Each number is 128 + 32 x the weight over its row's rms, rounded and kept within 0 to 255. Layers, rows and columns count from 0. Numbers have three digits each. The size before them is the row's rms in percent of the matrix's.

# layer 2 MLP up, 384x128, rms 0.136, rows 85-191, columns 64-127
101:116092117164095152105160134109025149226117118168169053151126182132115137156092170137116126176110177111130102152124086098159115111126144152087142114174096133114092128152111108159131121088132115
110:078151135161121103151158160087111102159148131110189099166170079152166103133128127171099135135159134126165094176124172167133117113081135109092151133126093203130158102139140082223111096114134088
110:079132139053169073156105104109099115164168110095145206170105194135135183079084111173112148153068128082111127100082083101147114144097168118123157182156171103117162127136143124131124123111189148
105:114140154151172155122163143115154115131149117180170035114158098071109156129051119165133095157171136105097092156106149124119132112093181152067060157167143082109138096130118176175118149069211133
091:142143111104211111118195140161109063159154117198125091169128110132116168116114125145113161135152114132115092129068139140171149128092148115134155105165203155134073124113131068105182149078099142
105:110142148126112109198097112177137141116152121106171117107160182128160135148054055157126100180093122119121158155133092061208092058122138126125118107151144126214042166148079158110145158100119147
090:121142126113137116157105113127083188138198211147110135129090122094092128131059124189148109156105131075085084116147147171142105140096120131204162139117081170106095143174090076120155170108136135
106:103159109132193117129168117176129132138120153155170179190103179133115111159071129146116109115126101118140144121162143129113110106138080005071105112160142126157104188129070125121181127157110170
102:087130101094131135171138098154089152156131103108122148207090159090120168090131096076119157141145137092115145086174114079138111113113112152084181083180164159182137041127121082097131162142187095
101:155158131096179185163149138109085108112139122150132113144177117160088148054123100163058186125120121103088086147116039140116121106137124158124137150126146123161095112159083169110111154053144149
104:112100086156149122125161095105143077189168110143147114144090161153105173096127119144155145108175093109116081172133180138096090117090198117104186122132070144101165078140211131157158148102155138
092:092099106094171129114155131148169123139195165101102164126137109125060099143032094163126176169146142129124109130150106118142108100084124098146130112130110169129115151118115104127151169119095145
100:134129080105131115131127103188126141120154149117100111098151128169111106069141163143155188136138108120084121066116187144167049112129093116174200092150094208112138113120161166114103135075220194
103:146196163036111114097085167060102112176165154125142119159109089133123130130135119188129133190122150117151102122118125174199152085117126138116156143088120106107136090117178090107101098069143180
099:038125082084115086108103158139094179159165121142133112147155151128122128105090154154203162146126115071159123172127087149191116074107142146149146116126137135085060128131097114174162092120132123
100:083129159133141120125118073124121088069163131116122125151161112111112129120061156153133117187161108129116094139125089169135076131080180161116138143084120091125135126134073136160141133107143157
114:063084124120226178130138116079161116104120136143150138145122074149060205121053101155158147117093156113118090153153157114125091095158138093099129118165111157147118133118150127138152148089123102
106:101181094127145164107121190139076188134174132065155147145086112126096049128134064148137155173095187085130182116165110137163132099098113162158155133155158142126128176168030100091136114112162184
091:124087140106186123121095127206123183109157163126092092139128182072109118108095091175134170161119163075117080133162151108135087121105131113142125117183158096114136111161096080143123167137187168
109:116189118144131132118119150127064192183143176153126142138123180108112135084089130160153131175151122146149146118148138173095092114088126119115131113103142140104134054101088114194125074151146151
069:133127165084173128116161171112118123142150116103113100153106126132143088119103104163143154159102114161156128143129111143142132107000162114123138096164118159133121139039133131120125092087145145
109:140115097139116135146153110129093144079133090139152196188141096098053166151103127146124098135152089156114139127154085121146140088090149110092101047131083138106107141150125198139198133083143147
078:157139151117186154184136129127145099178169081141099176165076140119086150156053106135136228111124171158093093125145131069113091136090151138050106095104098174147092085128167136122088134074103112
098:142113124121148128117116151071116161144145073102156074117228139143134216129088148208106122104127142141174132155084162130118131110102101108103150129125143117070059118141166104181128153124118195
109:161143100098224142115143108164126121126130149127146156189154161167152118135155077146123126091130044137089131137160123158156112068127120083157088158118125118125109117139160162118195157134098144
106:112166077132088191104156128152098143133163106084141146146171112087104090144162071124174103096184115113162120108122062133175165114060123120093210110182115159081096130162065163104165145149161145
117:123102137123125118125144156135129122176157188113124100220184118181117136122168139151083137170136183143133104068189078169180087107119134095112133073169068186120107127147152118101131098085105160
110:112128048097089101111198141140061167153141100146156132193135155139112150056150118141139109199180158161116138080186126156093111117104105071063152137111131131082149108092114147153134103081154193
103:172132086112146139126114152099061124124119139099159134146145177181124085106140121160124182179166193090136134156175139144081150082123115109100129073131217152113145088125153138169123087116148155
100:080082067139150186123112073165177098150157156146171140124143159184120124162133121134075163070098081107165128118146092138191049081099122150073123100132092145141086196122098113122180113148142171
102:079127113084180175165150083154112057127137123137166162162123139133100103079180134133100169070107115129078070165140068205131123129116160137179151132103171166129110105135113085098134145132116154
102:096141150104134162127119135181053156130143100071159157153080178140127155116117095118093142105147154070134156102110115079144110106096115125089092150130179161210164082133081122085131135077141141
115:115122118179175150167122131121126109128180148175117116116174153142176094085177137122111088143126083140079109148165134209158098115121175139065145096143113189137095145131143082128162107096110133
105:155150097065135130068129128127117114172159131114147124127163122127153090110163106099071145104121092113147155132160091126192166112120098125101194076152208156153132111137113098153153135119140134
090:150180055143128144076097109104156092183174141153110136095170115107152118122136129165111102129135115138145073188122125170147151064091163136122177090096099150114116183140065059161213123123111129
096:046093073152150185116216138133125161149125135135092126124162113116152098120149087184164130095094151089111095151179113148094144107122114136156101123172095187107156180109126132146133100095129126
095:106051147112173103100132172050183123169162120103101099137138114127123093099119091169083178134108117126139102113104201164172158110118172149103188123130093158206084145143154145127174108135089089
105:163149149097134159143117114103074115091120080051120082189136130187152166060145141118089137144132072106060092117150166143118083141128175123118110159085154159176123117121154094130088130107155166
100:140114137139122180147178212136081151072132092095114124168151119171078135168132152125090153111152085044109092158154140133178087137127124142182148070131163120120086142164126127127147150085127123
109:151174109118174208109118158074154123157153128145196114136122140182126148115121119126114157105098075179141070147171073164154100099124176114119135093118117104136134058135114107166122090128080129
105:117103076101174146150168125148149128142114114132082093185175148161144095129143152124060173082161097163137089104111126178119092129146156142119106107126140135097053195110134145125178055166099151
097:103080157138129144121136175106103069132157148149138095164180156191088176151156125223101197167110120098124096143162051190162129111127100177081135103096109166123124089156057153149157126081103161
102:113145111146152133175170145084064147094160105190114055143096157096132131121099194168130149160194149102146098178162122200128093133151118148145080070168159089169091172163140144130165112121126109
098:129168082103127113093151141151058083084143090163121130119158193112149191095118156147089103118126169132091115130140148098142162078105104135086127142146094112126122158145161146127191118095066113
099:178109133125108194095188119149086160148139131154118136144147135088158118141146158107098125196179095124098153152166078148158113087130114141094145065155095158196084137131108077170170176078093114
104:131146121096186118161137106076086089140162144075128101110100142172149119056153110146090129083119113081060106110133169117153128118155159105123153160138145090104129099145148078112178162073158157
103:110155099146119119153129091124160146135133143134112064161140126186165167070117122110158182115175107137130168121173144143095134120139152203076106161137131163136109110125162121163132101137189156
104:063104117161105220102132155166099082085134127060155132121112173085152120090107030108101099204163132134140108149182134136185136104095120157076138136141131130166173184114116182119153134125123129
106:119174109116155113124102137120123149116101062100118140158127132149133135102144137100164195104116124113128045118152097153129094122129131123164129143170155125110087102097179062147165123117173097
111:102098132086155098122098151104126139126133154141164100136131148140120115092121142140158177169127065066142129197156158173125141094088152147148135124122170127087099100155134131183156100133117103
100:173144112124121113069165184186127055116146067120088065162107159140070153150169150141104157110187124087145057141121178181119132108099155094070117099162101105164106161113120165144185090153148113
097:119089078105134167099129182152095100133163117152177131172120153200112122105178173119091163090165070095128081126130139152136177094125113119169155151170150148125150150138087141146186121061123080
102:110088128060132167147134076114119192125129093109135085195100151219085198061139129134136132148134111110075184142112107106149120087122161117119160141085145167165123080137152138077154145079181129
100:085150131094129133126119114177103096134169171080159149135132145076168132112123121150084057126179101125084112127114137180145110097125200104097174142148114181175122138169096076100174171112124095
092:123148155128120165122144171153068170110154084160083161157158137102117147130096153188086112112138127082103156099098141099087097127102112134150082163108157175144112194079134171135067113063125173
100:118030145117182114118129092109166085191162173137186110127098151174126172128107039086120102130140155103126176168129139119132152114112172128069154127128133171141134083143143106155125153119146128
102:153137126134146130138150125149100108166136104133109106160126138121146160159109198119133128143121094168113092108107086180151094111110087103125106104098106183112108138096146132192145058109119128
102:144190118115182135182136125112143168098186178164100128130125167108102060091097173161081176143138127110123097111153039159163161117139175089102187147121215091101159110147126081122110162085137158
086:156115178120182168171125132109050143104143097105090104175140080155102182085093120155133135206146093106084126165084149104137078065095190112158136072154158187096085136115125096093122151070116110
091:168175145129086167125098148156048145135132120099116183196093156092101073157098083148100119154137168145159143154139071121120177061117155137095139123093183104068162158155142109171103104113126121
098:150122050138103071099153178134096090127136116112161082128129121185107099123140127143161115106176135106151086127106188113164132136118122129087168126132111082189136166171140104132124127086162093
098:143098092105093136130114137153148096110152142124146157141190131136107096182107099192117203144145159127159058116126100174144163081095070136106148112184147173102159133168078126112120111105153165
106:094201086113130085111155190078127089093227110176118125109155106130130102123129121182130171085090197075132070096131157120202123130113096137142150091180112127161145140133114135089187132103142180
100:098077115110116153094178125117133118141188103131122107132113167161057125181118127147144149105183117112154157125107085118135141098080144116077127100147129172123114118139074112144110087044166137
105:065170144112151106129157119105095090123155187148148109150094178118137132166088089129088143098202145090091052099134095108170141124148167129075159147157156099157118126154127105100170146095084125
101:142133088172111144079182144192135129108175113181115073128164135148052103162108095111154143104173099108161092113125146125149127084092119102108137057163130125147100121114116144134149111091200146
100:092066120107110103150133147120091182132119104124137092238149155125094166165145145105118186113148148108172094139108112101179116123111164155045158095150138118150068132112152060099101067152153133
096:095134121116150127089125150099094062124163122127155144150108109176100127160100030151077129085170108085128118116085161102200147133104098143090159163115116151161092148151119131149200134138152132
109:102153114124151166131122096200145137183127126147152103116149172109116147110141110141116115077147051179147106149134083156117111101091100133099200131094082172148118165136103084195148081133149156
084:148121136088095144106147162125146095103126138138122183157139078134079155125102056180102186191172131114142128132138156103109135082084153105097098110117128120171116129113108074135130115105129193
100:113137105164133120124128134177139104135153170131136152111162112172112083081154125164088094118103181122093105148168072134155081074126100068134172110164106089082092157148121125101168154080077152
108:092101082133092147174177168111161168084153111175141125154175095168098154088107155147162129158148160098155089115106097116142115106158108114074195154118108114129148125144122099136132144091195149
105:064115116106203157158125124110126166117151111132146103119172126140136172074121145134151191142146093104090175122151167162133087119131117091077182139089110158104071095122170132138168148124178212
098:115101120117154131142154104193069110162113152136159070226143103167104168133118180084102138144171110147144129155155129182120116072110083137127102121161188163135089046129125175137116100124087128
103:082160068107123114141206119163115118131161136212117122141165111167156104145150135132172094154143166140101146169174119125139138111102084145100097161130117221117111122148102135115132144070124158
095:163128157129156118093140111152079077129140114188079162162121061133066104113052152086099137133120119120119088163146070103149147095100121149141100078149193151089153134091153092157140121081149129
092:171141086134110115123096124126126111139169160091139079144109132123119089153068107177161137121106152099112096123174196155203113095119139088138086168145108142073098105116146129180148134096120168
083:104097178077188166131168174133119116158164144094143162181102123139086100137069078168110137165156111138161114164136104143149136089037121106118157089157147202103101152098119133116166093098175126
101:086087123154109094206127132136170085114171109130194118169108172217097106101113158096184147120160115113129145119145145159119097132117173089089165113123076140104106126158143185148144096129226137
091:165125148113149179097166165194128146163155149121121100162170144131081105131112089124064104098146125135123128123160138127195178074067136091104176108131087138128090180129144192101164140053125120
097:115153101151133102153186122182116108159121117178173120146114164105130078172133069071143098113166151127119133165089110105138096099107185077090102113087119091178134125126092182106120089117162166
098:159124098087191111154163160105087112179137112153186088142089068132089094130176092082145097120192153146114124082099192136124143097142165184135110158119133136095139153126154096175141099111223122
109:112123137127193106107147134093137118126126158139126120111171163094114141084132067179119136174086126044123138167136163080195094097118119103068089126127091098167119144128168112160168130149129118
111:146079136143123157128169194131111154137166147164174072113196129174102140105139191165091170124142131081117100099133140122114057125138122129111092168136147152181077203132140112211104151076180168
105:105125107093102076110126100157130145110141159111127103107070157103125063140100090154113179093122213054110097109154112065144136105158118070142104131173160091144113150155164138131139145118134134
092:140121173069194173113188198126096135160188120130114090149151137141118154127059112142070125142146143131138111109155140085152142122084128101068171077156150114119116155126130166136132149049133158
108:127103100094255093142149122138127166108110149122136147144120111147119088111097107074139130103112104139050132167196110137138096097185122164109111123207140122188070130127140095129170162116087141
098:152094142147164202148123091123166060134110134124120141172143094184152150092080126126134129202150152140098042161112143094146110108114127062102154066140123172109167091127174124139157152104127132
100:122111146147167114105198160135092065163141168138104071131137174128077163124139119163087126131140113129052118146169133157131145144130185144088094115132122159189101138162167127135186164095098111
108:127132098110151173172126128100119131154153148185148116162127063126099167111133171156122136149144071125145069136182175150127144087106129137151137052179116152085151077144150126187144098130136131
101:066120114033177159128134152099125091170131121141173106142119142141128119088103099069052141101155115107189126087095126176155150137132136131066194077160116154153153184126068092219122098150208150
105:080149083111158123155119146169117134119146094154164136182104116174084122045139113120145168158141081111163106130136181142114143115088130146098140106130145122136121145123141126187111109149164129
096:148134115070106122096133149120157091166146158120142128185119171158134202047101142097046129152180080111096146091091111084121082134114174126104176081142115102110165107150123129181134105100147116
103:082077096078198148084178141118128120174119150073178130171166163175142145051162108118141134132157179104181152171158127176135143094116165103090110119177123142117118105093140124145133136179121141
101:076156129058158111115129151150120145194132102114117092144172211110126173157147112108073136170185163144166171096122095124138147102104113163077104132145138157187125128112051135163090087130114089
106:143163080091164067114107154095152156101131109151151107125109142136080096170118098092092145104120166109140121098186145104161149102136161115090088083163139100178107180128095096134150136142104132
103:124149050075106176107171103111080108149149190151185167154084129124153138160126068119093108081124163081091173126115139140155154093129156061099154135131123145115191099139059117126196156075140141
105:142140130095167083087119106131116133132137173063088136121110086118093122083111078169117130108130152107056133082160124170169117098119124057129127175108124158120138180083067119162150145099129128
105:119086135070141181158189150161111125133198140162131120232112086095087158111101149102086145136129118126080105139082146175086104127095181115138066141102117169084079141121084108118152112124159132
110:065154128142127156164129133144119098128114121060102102149122091155119099121166150097086126120108210132071101151141111104189074121145103169134137099162140135146098094136082094153106083089155104
103:167159126061123142089151144140103137144116154091116077203170177136107153137145124118130109109204115142176153092179091183089201093090127080071151127121134146141142147126136153112104134081135106
093:109109102089120183116151125240131075102177131164126170143074112105070131157118108119113147101145119154089116143114142107132115098094180115143115098141084179146058147136109102119215108123157123
108:096118087140115146181154180123087140145196174123191127117142155185115102072177172131136129162117159111131131129191123122186135133112096112105199098133132109096150170182102149106112139089164137
101:179122150156148087150135112135066155165123075172117082172086118136076168116156141110161145094097122134153067159179142127143069115102157149181052138138138159105076098111158124155152134129161087
098:111115151084177108122114134131130131143150134163099133101189156149090163118105105128123120175126131111120023186107163124134087095077137196157164172118143127137141046104137106166101110128204085
098:072111079057157082091131144141120111178116166160093130136132146121136140109164098178116110153075140150125160136094128124134125071136113156060108128148156172069085185146135164116137105074138141
090:131147074113129137101172127136123203131128114137099156136168111120096107094133101178124107143070179135096139128112108057166135089155110121106120144171142099148135207106084095104188140113140162
# layer 2 MLP down (transposed), 384x128, rms 0.0891, rows 85-191, columns 64-127
105:146152144140134069136131186164127130176149130087090092115162095102122155144118178121119117091161113167113156123126156061204153106136152152071104136175153180114156170123165160133152147079132066
111:174146124156118123123097143116099128161200159132125183133123149174128123164155115238132142159108167206096198126155168101054029082111107151144147162148100164074164104131152142104118157135099117
110:184110102112155085156118138099121183126100089086105124168083117132136111132131095087054126117160115175181147111065128120097130099134144178126074155145114160082096154113125112145081120182149160
100:124134098149091100117174152087154098061124096147119140080090120164165124163182118089113152132104120129097129101106181164082099106135119119215058116120138154088122156117104189141116132126149130
093:053124087122114134155136161128139148156137147119106111123122139119075119146149172145130136095110094109155083097160128123157152219109137167080160151148155084094112066126112022104154165118098181
113:053148113147129095153141213140151096099114140103161077088119112189114123132083142121160149082129147102187205134080119162111134123125060129104134079135136134142073118148129124152130118063151195
094:144098138120094194130097084144143106136109148084114117105136068157199169146135086062158161156104172089084127171173147141107133085165131128097125159143206123087095132121119185113127138118154055
100:162114157182133157157133158105127132131132126076161099083168070070177168072164104150162129088158130140180135030167162130089113058125130104094117127089099116131162077120152081129097113111046112
100:179142139118114146135132160094079142149094129152117124025165110161101141140111110075103126140125106139126110066188127124102175100153095098084185047171122144145150128145148064135191159105076158
112:168123124075159131122142129129109150145140178145099133114126144178071075124103112132059170181141166075147149133166112107186132094087110123110158108176104154130117155166144143082094172089188152
103:147098094127089094113101138184168174127107085139148164143118102113122079147216121090155140092137137107162185118130106184110090122110116185114116107152158143182078144134058112117121087155135131
091:151100139099153119132148100174190041187169104122116092143129138142078176147113136130102132114088102143165112130132147120148173154116144114096152139128083110090136161121175087124155155093116115
105:138111178161124128110126163148098098078090136131147119101126017131094095147086142090102068045121204137116133201130082121128150131139128122075087096126152116140115119151148130159149081154130184
104:114160106094125104100124115147080121203130146111142087166114186097127181146080181113109124179120093079107186147120148140127138104141140134057125146145084126124159123133107125153091096157190172
106:097149111159093095129112150129109084153101113095142103139106137089087098098130056131198123148131135148152156157184188132165176097107100164077114100158116092152137102135168187142101099087063110
097:116129140118053102156103075151140047133158037137099145104165120179187143084161222129091115121149134143142151131128124148121130066130138189164131178096041128115171152123113142147184117097077084
118:127102135092140183134150175077079151135132157134154168121121122063142106085137148161132173102163132162194157128100183082155113158128141139144077142116174131088100090127154156107153152093105135
110:162161100129182159194116138154103159080130142143186060160151074108108068137140152103150150098081145112179135151058137128105129132135100173157109137097081107202087155157128069155148118142147162
087:114136139119118187104149123157103130110086179098089197104095153136155099110196043145134071092134183094104115077103171129166115186141111126085208141161138148092169120142165075133151153125134118
107:118171044129113134127126106146111137133167139173116083123136139132048134150098161127102111108124105134168178085158140115089190118115166122153079108114138195140162094135151169141111165109073074
064:133187105183111141129092115161108167135118103144146114112139101125118138129154112112136156091120138124116101134109117143163165064255127158115120131127120074116132138236104174116116100141111143
111:126190164065174093124127098144076141166165134105088089080083098134115092150110091098175092106084148170080087064116124111171129108142144121135160184199150104133192121105118133166146215102102168
080:116148141148192138138074117044124137113224080128113047100120149125106112189166145128160205151087170166132132128180167089134143081153128127130153169128136124104086147152104115148141087155122120
098:064158116079132142125153130105136125166144162204104130166098101072148176189124162123174124139140114144176152149138102114071129134120127096148147085103137119135145132139121114158128104198108090
110:165129104121116157141155195156136115100132055089104136143084144171101119160130116123105173164135125102165156140185149122101108001127115116078153151128179106111163121110151161161145137151212128
132:131172096127094145156164163177120167135171160166127065112155165120046108178102118096109083070146102117121158097156102088192156114120098090089183084120120143129106143120127092129140142111176110
113:190096147168153160109154128108175086144134120150132136154152084094159156178096106132112161168134096098125127145122128154145120184136131123077130154064154127146072106095145120069159207145172105
111:162099148111099117105061108135156089082136135133096172129132184128144137119069077134139123132132186155107164187217109160146119059133125105074078130085124125109170076108126151103165127155114162
104:143096104120136188143100078118183165101152111116134142136042129085201122115116128143172130136123145163178138164141140106093155085137147078190186153093154150149138140158163136128154153139099144
103:158112188141134117082080132135105113090131158156111135086145164143113141108112110108135111072087095134139099124135179143155135101098149087169065165187131198101104201118092132139115066165107151
095:154147168161127097071203142114109126149127065099160151133144075129125131147129178092100129122108106204217150103125156111123202160119145124130098104162125085122135133158101110177096141150091106
108:149104124117137138077145124148067158116128130156171100097092143156133115085180108117138138159111064165113080119165156149100096111153098115133114062133159152174154167108141059201152119128094188
118:115205145144168091117129107084134135077148079109184113114152120120178130142148106144107201109112066109121149089106094138133159155120142143169170111113134086136113169118127144126108105099096139
106:028128105140110125122138161080173099137097156103072059144127091107138090118181136075114111080176173156112128164190137102067114153140162030118089137107097155116125141124158113141118118114124103
100:077088132066118155192147125116127101136126138032135163091118098083150134094107115116174138141131156075137100087096120161076098121157143064104111156180132061102156137113159133098086167143141150
097:159131088127202177161081080085106146189148159123129052148115108121070134144117137167123126128134065103150141164111155153121078054116140121155138121065158170146157116129107090094097148122183116
092:184097117103106068080143130086144145137121119101132093081156135132103146101134151142142151121143088114154107102136163161106048079139150110137130093119180124133207123131197209109107112156137165
099:127142132149104068142128083134130036127168154141189115134090180101102159155124091164133120133116125124121202120201053100114156061125169119095134130128126100132162101097110080060109136077150150
096:100160118138086158107159096125113199130142140155139122086133156069127128163164117115081154166124174153124197161161164201123126118116128125061112106157045152119110130134150138130088084137113081
107:160160115125157121105165121061093153108101127090178073123146179116132122106091108130182172150088158151133106103133166125163082064139112158118114123160108095102186117104191052123113215132185145
110:155148139104103122165130151131123084165093117181077101151122098113118118151118141126138078115138118113138187156139086084199092130117128193153129106061135120127122185128075085127115237143149145
094:142122120072129109121112121105133118187116050140129073093103114147142164122143220109133162145145136168077141161160154137080110035134143129163166102103087113133202144130169127110072088164166103
103:137122129100184166120089107165142135140119163140131114147172100153094118150141143146075113097127123131188164144106090105135084092153135108084115111110162131151138113132103147109137151125202209
101:145084158146144132112200116091095148118141113091109139173130083133108104106133165144077125128185099121133195085072185139105090142096183140148082154155058166097136121134096169094110121126130217
095:127158114183145119190146135088119121149125113131118108155109143179107152087166162144117171095159119152115148145117194084144141012144097132152062112121102110104088117080183127145083145176128133
104:048097150072142125162173142105146116118104137099174185123139147192145103124159136153153143136095135064117158177120094106059140069131100133162111122177123098061171113179144176187061144128107137
097:115102151160206150136142179173106131153120094164129157022067082133122121170106131124072124209100159144119142093138092117117162104128118162135152094106101135129094151173055108140118139159155107
108:103140167171124134154119128145121131087156125141047070050096149116155143095134103134199088103187100166184151100158176135131158125100144112175097079120101069102089158116158167194125136086106155
108:151131091128128049102142112223088121099079127186125137098126125148155118105138092192125158152137128156143113140157143093130157107153104128125160051186161160080148146125171150095056110150099108
113:089071165084129141131155140151142181120121117087093135109149154140148179180149151161169107119085149112132159123143159108137085146129084176167100182149128128131108137138090175158104156107073124
093:148153135095053143163116136145128117094153110089098071106159100121106112146104125118161133147160116134137168147122029145103141129119174185187075167125121132156089094143118115150106089131187118
110:094130133127131161109134093175195109156056099146185148131127102158143148114073091096203107116129085153090103098132129087105105083117106058129172164136145133125157139119106091085144096141167098
102:103128117120172116132122106121098111130129097143097141147103104126113186113127145154229164095093129129129128180165153109079075075107172114201172144165133126143132090099158143105122169106182137
100:167140069111140148117117088175125090089165088094144062136126111135129160123062172123122108113145094119085126185157161164039137096137161119143144102128137162090190145094084115142108117116163107
088:062119072146107143117175097118111124194122181141182091143121118140113103156116126113129163125138072125146151141116161120172131072151083152066122129118124105143079159140135167069120128129152143
102:136145102128172044134152126078128092123137144178064115132095117117151174129150193062125138120116127165118113179163150096148137145150113105133145086139195151105130166113167145087140076127131139
109:086166111112089117134064072192156094120142137160129132149199206098143129120068134133155081158136153085155095146171161144127118133131140142143154162050134104108081088117122144127099104124114150
105:139112187108152151166123097074062180169133137139108173134179128106156142122139121088106111108162130088154114092175137105104053134146117135079150145093128149056136188106100097123164136092179123
080:178090145115076097150122052092149134074148118104134198194123119116095105091100109134131124157145122177100180086081174158051145077134093199129114125111064042143112133121120081128117127179079105
089:163098069144155169122180119103148142146135128106178105094145102080152132145130137103151100129156121134100130179110145185095181148127152138149074148095106095048115162152104170120145105154168159
096:144207135118076136088123128110163149153128114113158125147096158106132117100109117021159096132130128112141086140146111101112113144103092128138106165160083120161149107136086132193155092105150152
108:123143069086074135125145064131150090124175134137148128125164108113142138234166127136122150098146126103147184140184134183115175065106141159166163144162055115143167119118114082117082147123168138
111:113113105151112039143118175195166128106107032173075149156099109126081108109124138135154117138132169093152055155122144173096131108145134150184090161167136089141108124127157148136091101165195084
108:127109119160123158100076175147144084150159138144125112154139107146168144125162099142135099113155090136077168190119101143124129116142071059099141133083165101150142113153066119131153157168163067
098:159129126093163145145133135194091113109115089130084086135192093113174136127133156128074166143145127117103180109112148146100095093122076219067198087126118103137136210137154101129131154152069099
115:160145138071121130077143143192069160124160114167109088101176144105095109150129094108125136150135085129115185047114128116166093101136133163103198147095129110145160182138083104207164205152176155
100:155149156122122133119168103152126068191094071131159050075150111139152146151147144099146071078149149125093084119136090134099086120110149119113053155135138138136125144149126162123179082110093177
097:141175128155070099138111147108142113129147150164086090081143137089190096074071163112145098156187151109096173131161138099087121084124105179126113142165061076161121128143132149132196178116059129
111:138094130156085154156176155140164132132110078103086143103139090135185099092120192154037156111111095128148082125123110067121169122116139111139089145088081156146167130141160160086119152170198094
087:102131141124099089162119090161056103140142181103151160077093155148083054137066175143156110119119146133107129157094171133105107073115105110195139139154170119211099118114143154071092115103143150
105:157153128130104088101109136141096078141213132064160096133150158112153130093102104094145107133111181130096132193082133151081128109090159106161133168165103126160163147118093106146156105094090061
111:139151125144137117131138169067136148113140180158148143147104137113106101137145119123136135134132139152119086149152123122099177092119075102131153100147072125111135160197091139171131138141173147
110:104143101137135096148121150176127135074056168158098130142168155092151130179117153128104123106084141127144120087179162173138127070130136073149159139086145187130152139136134164095142198085121136
097:064101097080168159168104087169158127147105143161118165120105186147112123081129172085137160123187109087109143039156138151120127128121174087177128127133113122097155137131123157121149112085087128
102:128158074083140090118168097167093201155155193168107067186133144163063113106085149088123137104154151128131134188069154074109137085152073119134105127096136119065154156134121183123068114161119142
089:106110135115115149132124069158136107117158133135092103094080170134168142127111066184157065112076144227128116197125148098040128068161137120100107193158157141126166100107132140108109145115100197
082:171126140148128241145134076125162167106063131133120101172127141149122171133100060182174114142182143135153095135131087140125093067123070139138155116102092137092127082136161150089155150140141114
088:106059041136104105159074135154125180129189147132096123105101146138115092086163117141150184105126130087098127142111120169177154168156115117158140133096166122098077128218124132035116135115141112
108:137125150161106130073111179117088159101201066164077133091140121125113197165141120181136093112115140154118125130092098213100105088147169103085124118160141106197069126086165121115121188131126135
089:151123172072115169090145090133123155169097121153132123093128116172075104137115114139084125117131127092105153135140110145122086052109099111111144161131083149135177175143133147103125222129139104
081:203106170151131187114145135106142181063082133114139114134107078077158172068125171146131111149067106174120121078152123168083095144132086163172133143172128077125101134127100134232135144106138156
098:160115065125114133079190150128128177135132108175156152136107184093103153157127111165111160132158151156136131094090121139065195128101068142154120120153147160201123121145145137065081105189092098
101:122142169102070091078151116112164139090119187177155079105175150066143156099091158141090133133101121078136099096183148132146136053109070174117080122131085143132147111115128139092125212189136128
112:178155111125138125140117121123161113105147109093113125136120083168124129110137151076161137144112095138156123084108121090146118140134114159122103223122149162161107071125128119107123129147153173
111:131130127139118174167119119147177131163154116084103056127142139166129119118092171175143109137137070167149124097150147137042091164164135087138159129137148095061155081095140106146080091090156138
101:095126183093114103076146098105148162149135149111148142137126164094119143112073073146097123140098124140095139111203097121116096173107081140144118128141092107141122109120111101112139245119164144
106:153178141195166160183088101088051126071070140081146073163192126154128145129213135101179136080111124198079115146136113136111119127123133148100119132158099126128147076119169116126137135136092105
086:124146088123107162130103146122156123141045127209113151126116110135170127139131057180134141140079117067139097160184108148127065107150090202098144097113118204024150148135115133120181039117150109
094:121152123099123146199106092117166107101141107171110157094152136108190198081122137134127177134164150101139185160137127079118085092122133201161157204107119144127201178130148179088092102114055094
108:149150163075142102118058135161174089144075090162138175085118105138171121097090171115170136111108137110073128109076102121107129107130121201164193113151166070145092134135106074104116131091175076
102:150102165161137103205137155173167136140161102138146173074153113135117140114136127196128125168091164144153107072077101094093112119136143141140172150134111114066077128111189155129058156075103113
100:134084153176083158157077142145135116135125095141155186099152167118196093100119108126126158119151134143132140135147112098180144106094124139150118117168099139117111109112088157087148136114127085
100:129136100131134154158128122173100185111163108153173195078106147105049170154165147103108145172111158091156078150064163164144133112117146121192158096181142094157130100137143165118119089110133168
105:154133113138155096147082112089094153090181147133126112116088201126076080114152121173144187153105081138133154136168148137061154087106150152125099124072096123141108142127117173103151158174126118
082:079106159151102111110129088082089087124147140155131196110193094110098146130219110093090134137143111107123154163094161113136172148141118055091158148098155144075154196126166128110136122146106112
105:130198091145167103134109165136129155117182156126108057169144111105079168151018166090120194140080129156138062129156152127141130066142127185147158112138102119073144150106109128144120122119081110
106:200120135112169110146133149149109120130160178187155100131071140095150145123071153156123134170179108144105177170131165060094184129155103118129126089128079093074122123120146193128041143114177072
110:069142092159117114139136148078151146196117093129100105118128116159175193168185205146124161057119111152136109155077129075086104162114136113116173131129177149169060118132119102119158095143155168
128:139133118109162114122160130086118169146117171136191141123110083178062101085145127140072139172155159102160060159082111113172132175090142097089153130140180116089112154088142106193146126128157157
109:150162107102115146113130154132146110099145120123106128150115116121117109152139165088149127145126112175119103112157012097123154163116113170187109131165161110117110136139071150158132141133105104
106:167151106098088150130149113155100142117149063083128080090088128116202075130133142115196163105129080129141176155138112164152111067152110123110143104134140126095139148113148150125142149158140111
093:105086110146104114102151166106109110142164158125154102127114102132066077110107172050135125060155109129119129152066103161097186094074142112139142118136125123076052123133138089183184151129180132
113:170115139135140136139085114120148077113063154192168114137112093155127104064177118120097193103129170071118128158177124112146134090102149104138150060071095131154160144147119130109163120098158089
101:083110110098083137116110219173115154128098146213130162166163179079112109108144121143088140144115113130129180145098132123150146121142152136128146128166125089055115180129122143102079126107120132
103:131144168113182178133152103172115134065093154102099129060148168117158137123172176096129107087127151134142119127142156160019095069136121122121123139120108072121138137134183143193171109134112154
100:066149152102088116129100144132185113132126089162126128098105144162147173112179150102148087096120156142093100147175153141165140094124112112199114126159178167183115122136103082080139170076146136
091:121062144200108124098135087167118097172096099122169121124149157107155132129124170162115157149102041123163126164150174113105152075086113125134165107140105078143127124159095166140052115079072150